config.toml
n_layer = 13
d_model = 768
n_head = 12
n_kv_head = 12
head_dim = 64
d_mlp = 3072
vocab_size = 32000
activation = "swiglu"
norm = "rmsnorm"
norm_place = "peri"
norm_eps = 1e-05
positions = "rope"
rope_base = 10000.0
rope_fraction = 1.0
qk_norm = true
attn_scale = 0.141
bias = "none"
tie_embeddings = false
parallel_block = true
extras = ["some layers without positions", "shifted keys", "gated attention", "value embeddings", "hashed n-gram embeddings", "learned residual scales"]
init = "normal"
init_std_qkv = 0.0221
init_std_o = 0.00434
init_std_up = 0.0221
init_std_down = 0.00434
optimizer = "muon_variant"
lr = 0.000859
lr_mult_qkv = 0.4
lr_mult_o = 4.0
lr_mult_up = 0.72
lr_mult_down = 1.5
beta1 = 0.95
lr_head = 0.0054
warmup_steps = 69
schedule = "wsd"
decay_fraction = 0.574
decay_shape = "sqrt"
final_lr_fraction = 0.02
batch_tokens = [65536, 131072, 196608]
seq_len = 512
doc_mask = false
train_tokens = 1017000000
steps = 8668
dataset = "wikipedia_en"
Each number is 128 + 24 x the weight over its row's rms, rounded and kept within 0 to 255. Layers, rows and columns count from 0. Numbers have three digits each. The size before them is the row's rms in percent of the matrix's.

# layer 6 MLP down (transposed), 3072x768, rms 0.112, rows 1821-1837, columns 128-255
100:158126154133109088128139114080154120104114124135117145100123132099135103071134136137143112125150095148107161133144129104128091118113145108096118154153130133119138136128132098138056132096125093154147126114181151109140166150139111106114135152148184123148109124147133148161112087105109105120147131123129131163091159157134125160110147139125152121118101133111149091106126131099143116130110
101:128081136137118084173129097114118174142113112166123144152100131105180098124141186119114111133148090111103111122119078147132132125138106143107064121154135150106173081095130083087091120181104139138123152152112170107099172137128100136093160128130147096118096149121126113135126133110143129118139086127094132105160117074144091170137115142128144144125102138144130133147144158153168148089134
099:127106150163160110168127129105100115115128184114116146116131107115120093113111174105109120161146130074124129167139147121117126139120137157125135115127151100118148138133126130144095135174139151143135129133097124122148080140109119170099128095116127143153140157104112122119131115123137129121156137169120138138119107109163132155134137129135094133147136110122119178134102127105117100111103
101:138116121136085089074142110146112133117117126140129116153113087141134098128097159148109118127138100093087100156114184099098127111127185113125159094107117148127114098132159102154141125103119132105148117082104128151166117071161112133108116114179102171133124153107080083144145160133111159173119149143147115150120115121161145130147136122133127128126128150139137141097104123151131095147098
098:100147121155134146095104134090161140106123085137120197118119113144162113111163141053172103117109147182168156117119127176123143115113083124134132149089089142121076132113141118111111132149100132142131081122100099092146092132140118107082125118126133097120135130171127132111146126170129128154116132118107137136093091127138104138043126093110160139119130102130164164138075110183098116154144
100:147127106097102103131119147147156118101172142118147124107117110098129145148116092117116144175121154086139092141082112127128131141102120127111150123155157116128077143128125121134103162128152176136122156105143104156096129135107137152164168097101168143088159102110084132162123152149137152124090167080137131082104139124119137136110158156147117104091119109129199102156120142135137124126135
103:126135129113116113157104132136132153093099081111117159131158123140121130104113072129106138169180059090146118136106101106135125122160094091140109134149171125144118133133114099142080133144108110136118148113121110119123123115166126128154128145146123092159099132117143119136128144168106117176134123123135090107121135100142130129144098132126115152116139152146115171148139134093117160121142
098:128122120142085107094102115097118119103140120124137102142168183160167120114125167133185125121130084156107160100156166143147124150101121104159098141117130104136115128155154135143125101142168166139142112124128098117130173105096186136134056152099122185163131116108082094126144110125127115153083132129144130110117106128105161132141128137133125136145152130125098090163099131184142112145143
104:147140155151130129137086131173171192145115154125163148178142147105160150122143143171135099116123137099135139109146161171110111147108139107135134148117151132119114139087117133158137145135103136111115115160114107120143108142155143082120134158159116122147133104121127106111120116125108100111116167132130151121090114113103137153088111101174100122113119107115112170109186164125123108193134
099:139154120109137126116118133122150148157095131141148149101133121153102163169149127092072091123135150119147126096182111150116102138113122166128114152121146099183121129149115094105117125082122134148098162133105135132136138115136114138152104107138114147168145148116106146099128167135066129124163119131141127092128166097119113131136143094187108119106114086128087138114098138130103093109131
103:075121155115115112120141132152132119094091109153117131118123124123117162157122155103114203123113147091162134106130120131167128107095111108114171107133091146130149139152126137104107103189122139181109098157140142164144086153106151135138159119171143129129113069125183153143136139182149193135106145129153138089127130099099112118080127107115117111116149137116114130122109148183141124115110
096:131082154114127169165128097126137158112189113140120113140149143149153162149107130125163118120147152113109137155143112123128132128111146110149104176171141126146139117175129133151105137121114102083160139143155157147130129173134103135126134120122116108177125167121185117166155129123104164141149096127089161141119081123152079113107136109137114161160143161124103112135113093132131117146111
098:116145118102159129089134098153068084147121139101129106128154123155106143105166117157133109165111079118124103118130139143111158161139130133145169111116147148166111142114096113137108132149105170099149118137153139180094115113120143095129132102099108140132135141100136125109111143127082110184142111124123092117075146132146131138154102094129096117149113125155138138058144116142135077152124
103:121129146162127161134157086134140132096120104132126147106164093115137121115107131125183141103125128155142143136138114069115171084174124107083130140096114099153108130118113146112086124151147140159163135107151130158117135171140119111165108142125138102140124076097117148134176104139137140111158149127098122107129076134160132168129103174097115157149123133155096085131074150117176147134159
100:101110114116115127081127142139155151124120133123107117168115121170154177145087062108103106131138126111120159107139108116100119132105125123152107133134105104164108165120149139135130131099199128099155108112111135131105123120082155151120143153125133115119165099111158139105122145138149134150106130151144168136154125109139177103120123090144123120159110111143188094092139146126107126140129
100:119132108120136127166123134144120151127140113121119132127082148159099107103131142083130110160165113127109123167163149099124131160113062159130130116123139135115152156092118156136114164078110145108108131108128141128138152161100102127101134096115159153127139116129131165088155098147150109131154152132127162164086130162146129077098144165122113140133089132164150149104132155130128101156090
099:148063108156121096107166121129090168122090147107133127136092125152144166121116111081154127096117129147135134160141083138106166146163114122101163165070092108120147158098127136133119104125144128144160159115099165108081135151130159156124119070137105148122160105157098111102110099114147145138166107109140133108079131114068153144143121103089171115148138168169126118177071101133095105107110
# layer 6 MLP gate, 3072x768, rms 0.055, rows 1822-1838, columns 128-255
102:128120100165086118141127145142167115133124120118127143126085124118128150126127127112107122092083121149115128148108131115132119111145142068141104142138099138148114102129107153145155117143103124137125130107158178148101154101090138123155131182139102117157176110130149128091152103135167125106141138138127173133152139090125112121094148106110105123113137137137141109124170071151110154143121
099:170093188126116107148123089141105145144097146151120124135160125143135115163163102138161059162134128096125130127147151115093113148127125125114116132145139150107144120143143102096154108075148115141131118128143116144145168163067112150129116177124144180123144116130136156088121116125174112142124122134074136147112104138123109072147166112155193124114131108144136112129164124114103109141121
098:112127129137094170125148088132138135134158138143165103139129137170183118148126110130081101161165122151121067124148137142131134119146148133118133157143105115142107096150107129167141070104130144158097121125122134149116139133149129148132109141092146155147089132120162138136149146140120140148096130110153148127152088123111118086137120106126119147091140190148103177111129128135167139089139
101:133102127101106139119146128147099160101105147131141137125098137124137111194063114149149121115157156124129121138086155113164126123107170118129123151173147120141097158130145106089162154155141093130133104139141155162166112152152152143145098099112143138155134079114146105067128126142123095134121134156129110145157176108145164115130151120108131157110173141124100113136122157128128116137173
097:139152157120128154108096142082158098146111107098163109175155135152130106135119154142162121127114131125177134121074082185138103160178117079118108153111166074093129152174155069132131125118118128137147111143130114101129136099152112143116130093109113079155101100146181155117139099105114124104084110160125109115134162136119148131092061139152128151105122123162112136131142145139114119149131
101:103140100154158127093136134175149128115176131156122115123120107090127126083120120131102104061108153134192123107139144118145107103091126115129095175134115110143175090130111157144110133083118116103149103111132100114144133112140143139116115144139093089137150168176152149146098167119115125152114163176097100117123136141152103131110118121090167116106157094131095164107140109141164126122172
102:104138131168128138149115095135164111086133133140193088162124147139113141100134077101170135121126160149126121109116155184147107130136113138115143129087124145122130115121090134132126093095133119130135120120104153159107132124116160135138143117100111134139123121152123113109175093168140099139125116147113103112104066185092099159157129171107127141052100118115153110135154096137136145132128
099:104144147145102103101128156158118178099092117119143090126089150101175088113094176173128176136095120123151117156119067128104126166122132143132122142119127109114161139138145125137104151130125124128138138136154104106120110079156142132107141132110149109134112112114127131120110101103131119122165174132136146152140154145084161162051134132151113124155104109091110136116123133120128139105134
099:097146149094132146126124167119086111147134133160154097138150159143123128133141150108104105134106148113131142134134126171109106114163093180176159161111109138106113136150149097082134108145095115128090096140116109142091090119075116123136139156113153153146173141144133086120105110125099148102119181158145119167119108158136101119104087124147096129127141101129110147157137150159109176134099
100:131130118138115103104135081088098091138136129104132065124121179177107096120122155111134162109111136092128099140137124113113115066104149128077121136166125160142126066138135121100171133128123120183080115087141123109123108131128097146136157142134094135115090125120142126164128125155129134128123166111127147124132110110119111129124167119123097144112140106126149118130137109147120153133102
097:117135164168123159111117129119099150121084084142123124108116130089090132169104144130135127120152147127134166174118122127097132117076153168134121151105094087149149165120114167108101140145167127089090117112121093109120122136166170174124167143132112140138100112169154085124142115151110146165130126109101121124120085083064098166144143127141076117119158107126152127147143156113129161174116
098:165159165167150133118094138102131129128097129192109130144127103137160138115144091157084145136137150147126141118108110126133130104154095141116123125128172165118143153152125109138120098120146137091148115093104151127139156151129121128120120139135140105161147111088144160131116152110123134117105140155094090097130080130148121137127132145152140080164136082146143140148137102092137127173103
104:113169104151126079164138148117105112125119114121076124110132119125130142107116097115134098181127111164142125131132141054171151136122165156123115147119156119125150121134149100139099159066147130114119115128099146111131105096139119101131123117172173125066104111159130132097154128162113132143071106133121146092147114163164169118102112125078169101160156126120085169134118130122127119144145
101:138100132115119126119128140137114098142123126093144120139148111086126110119127109127106114164145184165118138129082158150109089094132118139137144176173129142120155116083130153139153157152135122080107154104131116133148138096083131122111110104157129137119108106118089111112092141123181138139188160078122144141170140113166125145112145116128142183141128107096156129147115144104111092152134
100:119140110122139104153098090126135096171117107165177145116135151139135140126142125100105140113150113141105147087137129151118153057162124144154140130152120133128125116125140108085137104136109161118122105124145154160120119126137149153096142105111149172163099101105138096104076125111134129105135127154105108148097109108117127165132182164159142139195115132188117114125132181127146104146121
099:110145142114148109119150165145129134123147125098097146153120153116129127101172121117140116147132123163127075130116156126147101144107078116150107102139168160136137126106147123120088167137114096100141133109124117127141129078107094117076123134115133140181096106081154124136118128129113151120113122120134099123087136142141111156134099098153129148125095129165110137143095081166117117124124
100:152152132130123110114096112175149054114128087114130144069136141114094085142114105184134098161097149123118081125118150142121121160140148085134140167083108126099107110134110121184128121119127084121121131153084169148157104133094105130122125144114123127141157150134102108195133065103106145147134139125095124088171148143132172114128131116152124167105128118116152150130105106145122160128108
# layer 6 MLP up, 3072x768, rms 0.0572, rows 1822-1838, columns 128-255
098:141155162136093157112095170161095143139143171128157151140119112125151105137141158147138090113117136132114162100126163128161123131151152148176151144102114146162166103169129089127110119131139161082111142111085118109126152151124162154137145119117098123105149163136072135110084099111166118134111127134130112106136128117146105129135104131134149138169117130126094076079158147169148117150125
100:089136162188116123158187096147103149144140130153161146133157110106112141116129143135121103140115143130139108113151112102113116112167130114104113179142092122154107102116121094139121126162118100136134154090141068139143072129092121103145143135120119119125121102129136092143153128125132153142155130157112158140133092101125145150120135112113154127124139121142138158105157144129107121158121
099:166137129137119117129161121158127164099154118101138110151085106086133119105125171138153116079123134096126078141148093111131140107123136127146151128129079136119106134158117134142113128128113157118155066137113126200148133125157145123093112117147102133133132110165128125126147131133110168134130118135136127114108122177160154106123081130164115119153139127128150157142105092086138076097121
094:136122155137144110156128148166074124137122098179115142143143154101113125096078111109088080124084116141117148118129139108099137085112130133115146128129142131098137061153115118175083143156125118175148137142122110083139152183121116119089131130158137093146117122142130097139165131093120119131134140097088164087129105146176126132107131165122103128165111151129112117095150170067129140122108
096:131091139122129148122129116116146117140129125111105125114132130067125099066159117149092111150132140154123142142111108139172122159165143125138103162117182135123083149110121118124163165098135116149121090156121116137134144117135151131173113110124140086089111109113183160136164120133144108142134128147179132122102103098091089116138096129112095113170108134128133105159119113119116130118135
100:147157119145183147160121141147107117105151129106147107128142119185134113145161112155114144118153117132156137059114128122122132082145111171142106118127131115112140133134170087133158155115106126096115134116112109121117134141126136111101139107098123100152143084122149146147145100164132119160105109170134145152094116141167119126142102153137124121132120132115125146132105114155151131156142
103:159114139154125155115091097125130140113106079141147091144132173152147160119128146125112104104103092166133168130146153122169176108076109166144163156094137132164133139112118131124108131116117130137116166137143104126114133151104139102108119144114153133088107109133108142131089129147151114110123145140146095117133114134113141102085146114082093166138140096142143128123151119139169127147084
103:168124150135110182149097087126121137142096122155156113138129149117118085141116171125100105122093093124137093161106108116131147162140120151122133121122114146149125112155139098150129137114108120141132127095101088129163123127099112120070106139107123109145118078123176154106114116151130167126132148148125147136126155186089098138106128130170109146137082141133115095148121148108126140133090
099:154113180157180131120165145125146154100118158086137154127188141063145129112154128091126127096101152156124127095161152136137175171138178127134122144111108154108123088103137092100145149139198138155128151110130138152132096091125134097113167135108075128152112124193064077115137105189169119131136121154166145142134084106126088117156126140135126100116091109095142132130155110088137169121138
106:147099148109129128097115113144160155102071114098131127116141123138129165137091103132139135123151148101111107119086124108141068131142129133099163151143123153096124111173148123115122125111114137119141140159146128114137122101139158122127154151118094109120126125119120165097176149154145107130153122148132142127140129164141120140141118152128107157130182096125098111142143119187117126074119
096:123138125117121149099103085105113128113138150153119090095167112145103118078171172114132128137123152134142125105140136074147140120135124137100107118159144140100109130108124107120150134133131115179096158134150132124088128101119128161139141133100126141140164117097140114083144168137118111112160129140131083146092137136138161120159138153134164139135140149107123142116133123112144156130130
100:143102172115095135105144134106129121094161118077099183155163106100147178103139111097126095100157078096113106148108120106091117118121127190117096110092141104138087094135141125155144175137084126137121100150125134109135131138131102111112158134085136135119145161128154120134067085123144108123126148134133104152102157098126123137151106139116114175129122151154086123120105123121140092143134
105:146107130121148147155122109143117114119117158154162158136121134129153135123135115099086153066140137158114118156115110141127141121183120140110120136145096134120116128127146127117111107131134155153140123104141106170161143138147140121129138167126086155155136090096132110135125145141069108075155118180125143140139144153126107156147111134156146108146122112145127135154120136124149166155111
095:100162093083086110131136115146111129129100140162151143111129115129138094162101100126129061145167111156115141116118115156130131173148100124113121153141123113140156135108090115132148135180098131139148153103146100133155118146096097119083100066139089151143113087152130107119104134158101115124182128154110105123154128104133117109134127164116119161148154104137124166138151131142137139134134
099:106122119111177171144131116127143049129110129119134109117141139153140085156133151129132152099151133127101139143155168127122103116152098099125151122134139113106100141111112140077132120161103119097134075160127123153093098137153104146120102114124108161134110147123115137170127099156137099119150126090150093154104124148105126134109123133168141100109107130122117119151097127125111146156109
099:111159143121129087101128147127133138120110128103115144177152128124115118160153116090150145090159088136149157139144141149136133141116102142128119129163100109143109093144121126124117106170111095104144098104102138111152160073154162137105088116125139106149102140175139086154128139097115145113144131136100076131084127124128154118144127135130151072085110140117118171158107130155164128144093
099:157159130109086151118085113169129141112079092122109127129122122114132151145138158129120086144098136153122148103090109138134134105136151098128099073129082100097084172132129194091136153140149155082110137122155134107127137133109154143153136167140109111103115129152125097119142065124114100123161132083123104136106126166156135111115132167091119130105127123163094138115125185139126115103133